From a checkpoint of a small transformer trained on Wikipedia.
Training: a variant of Adam for these matrices, 675M tokens.
Each number is 128 + 24 x the weight over its row's rms, rounded and kept within 0 to 255. Layers, rows and columns count from 0. Numbers have three digits each. The size before them is the row's rms in percent of the matrix's.

# layer 5 MLP up, 1344x512, rms 0.0497, rows 6-33, columns 288-319
103:107081139148097122116130123082156124135096099137154181138127137169125119148133149104155144160109
097:118132138079134123118114116111108122092105090148131113085141133114109153137109111110170143079096
101:108179114135163106078137138136113138130124123141070150161105129152157138111141111146159130125141
101:105152131099127121150157132119116096135093148173116089115151158081163152091104126085097110133155
099:112150123117161107090115076110088096074121109143129145103189096108125147108121073118129103122121
103:103128170110118166121108113127165142089124133150155094131105099111130144181154071126133130124161
102:114139153116149163136150089151108130106180124108114123168165085151122096154119151108093094112101
099:087138104106158127148153138149140134146156134153095113143097157132126142096145122084090146174169
099:124078141142121112136122152128174117121149165120101122114137127134138131127135139133124099093077
101:118171083108127125131088108089119132146110130134120113135129115167088094108104138143093124103139
099:145115152107133167151110106111137127101105134124082173157168111170157156117126099110114103120118
099:139106144141107148145172138119084119139129160102090101151116135090137129138102171136142168142128
100:150088154158169156145100155134090112104139120161095105122116139153145132117115090106105176134125
099:097147090134122081100108173136111106115148129159175175126104163167127133143121115103129163156111
099:125116131135086107162133127143179157157150128092154127158165101122111115099127126142128133149111
099:101116111171134145156168184143155105128071125127079093172099170173164113098172102140152099127145
099:104117127105104112128099161147129114127154130126106142121159145126110118132086149112081110135144
100:122130108138078113152141112122155153128153135129119093160142115090100111153154140107112130134088
101:125151108133135093117164161125141134158138111093105145060129126114128163107131099134128124133130
100:110140127110150127146184160123119097145122108158116136111065141146144143110141162158106107127148
097:106139144109122121141139138127172119116092106151087108132114143100126166158128121110157130159107
100:144184102141159132138148159156140109106108140145110130189101131102155148144132100164156091130133
100:088110113137123089100133146089138129108100146087105151139123127153142154138113090111156150083089
101:149156143127126138123156132144123131129142144114097110162107148124112112094141106177097087115111
098:125160111148111137086164103117140150173152170119157120138137169112133135091160132174112139100127
132:093153156097140119184140133127155072055116132123097107134137134135110132159171151119106131122154
099:087081132083091136104143118156142101104122109097169111148118145120114129128119095101129147141135
098:094150113119154056103136158109119093144107139108117123128100103130112153174139093121121112123144
# layer 5 MLP down (transposed), 1344x512, rms 0.0277, rows 6-33, columns 288-319
104:143106093114126124116112129122105133125120115123112096141093129104177143127103158185139141149169
100:090144101132117104113129105138129131175137158123172136138142167153125134195129122120142162113139
103:147160131120114086118144171148155111139124138101128165156136093096111103113146107113135121143136
100:153133144142125140125162136115127105165128183128137143133124138118115128082117156099137165141132
097:101106183159076112115147116115128169137106129095104156075100111180116115160185139133182077154168
100:111131139133131150142137106141119140120154109102157146163128112138126138125134119144155139111145
102:121129110103118168104147116103148121105130139115125147137137100100167070103177119120106113122119
098:151156158126141151107156149130126153092118169153135127128109137132134150111108114143096152110098
100:122135146132103122154106175098162116097099129128124121152111118105082136152115147153119131104138
102:122153148159166110105098108118159159139091106091140168141158113132086173107122121130126158134145
103:139083102119132127111140179123123153125128129157153130099131141084145160119139104119112165105132
099:126106105129132149096150102114100108133137093123149121115156090125145116137117137124126108131118
101:137147156147123163121092099148107143178141174141168103119125147093104126143127111102197122121110
103:133130125104146099160151101136117121106151141125122123125160123110116160106143157151135132153157
094:173139101091154150159147167105089086096126149124131126132093100110139146146117078145159093128152
103:144049080146117114139140143114131138127130105116147137101128161139139092150134122118094147123117
093:108118144109114125122140133162140119108173110119130115127148151122133113133131168117125127147134
096:135085112143109094106142161196081113100135127116114130113128171145152130115109149084136128142094
101:147134090072155099135135130140135117124145106112131135097116153111131144141129083150144132149099
101:129133144123128139137103165117160122104145117129153121128145102115150145139136130142091132132115
101:157120126112098120103103112120157164115168107110147089095163191129140117137107102123110136082123
095:118131108165146130123157123089109133149089129169104119121106112139169122135116126144096144148118
100:120141157117112126115171131087150116137142086107130135152169120092163113159148128117153114122155
106:135118118126144175125107093108111140072125121164145111138113158135140110133132176118132128108143
101:147146175138089133134089143134134105093114160131150120128101140122138147128152105087111107099127
096:100133121122113122166140163125135109100119108130114122136149113120122158126181142133120125107163
103:138156173116141142115117160145114101086156131122121123122129122096104146145149124138114110114081
103:114118141109112186186118136084109082140103143137099138164120106089156098108127140099112140124098
# layer 5 MLP gate, 1344x512, rms 0.0512, rows 7-33, columns 288-319
098:098131157118146159115151103137140148121093125185126122115078092145171177133100107131130095134128
104:107155082172151138111121134167120157129127166117146145091106134101153108095157146155093160155121
100:102100145139104142125094079136144120135095168097109127085166131104099146098139123170154153132117
098:106077117134144133141123132159128124111096110159129121103103090142112134120107187191158145136105
102:129097082138136138145096105116102123148104108128124119123155105108105096140103094159145115108111
103:177114119121100158103124159118135138131129103152124132102087132104091126099112133148133135133160
097:145145108104152122120123140110120152141162116173130113155163164094118092132125134138135113144156
098:147137103054141137118138083138150131137115129158124114072158125146089107112079103108150152151159
098:131115142155108177157154149143152117137119141154170153116148145119120146151142115106163109152117
105:101127130173107105128107145188156127129155147146135158137158135150161124137084166147087151131110
102:154131114128163108094151110128087158112177121144146142135144111119113168147112121107090131106138
100:130098093140137114111137107125090130117118099105108166172160061109161114167158138128131121121094
102:117140146137123133186157151127087097129127154121083132141136098090100143118140117113141105133130
101:168094115152127160118116147128100150106133110171143178135111144151123147128145131108152138135103
098:145138146094140166175096130127104114104138112074139140163144098114129124116099097126126115123115
093:153128136125130141185130139081119116154114165113088122150143085147141130128115104128152114118096
103:116116135130110156166115111118120097084155115087179143152146122090130115117104165112135138149115
097:123101136128109153111100092145104126111130103155143130110123113121155123148146142159132098103152
102:127124099162116121145148096156118150160170134134124115121124145159155130120160128169096125147121
098:157098138124153164120150105135159113144178141116103122145143139106126126123078111152129125128115
098:129148116127177133135157109154121128144150158119145134162140101087121095164106137157146103159148
100:139125112147100096125142146139119155093135124162181167122138145093121117122140132109163086159153
103:126151096086134157125121099106093134159130093130119178112136129094129169100107174153114126152159
097:156105149109125100121151139147174083155128111150085121135154133103163104141147121147123131160174
123:153094123121131137102118144115094170160114128150125180142158121108154136094086133106141125110115
103:139124121106114144125137122137095161182084131151128114157148129121105127163117130161165110115115
100:138140135184121142139147112146132158153112152136151137128133153110154113126141108123131127110119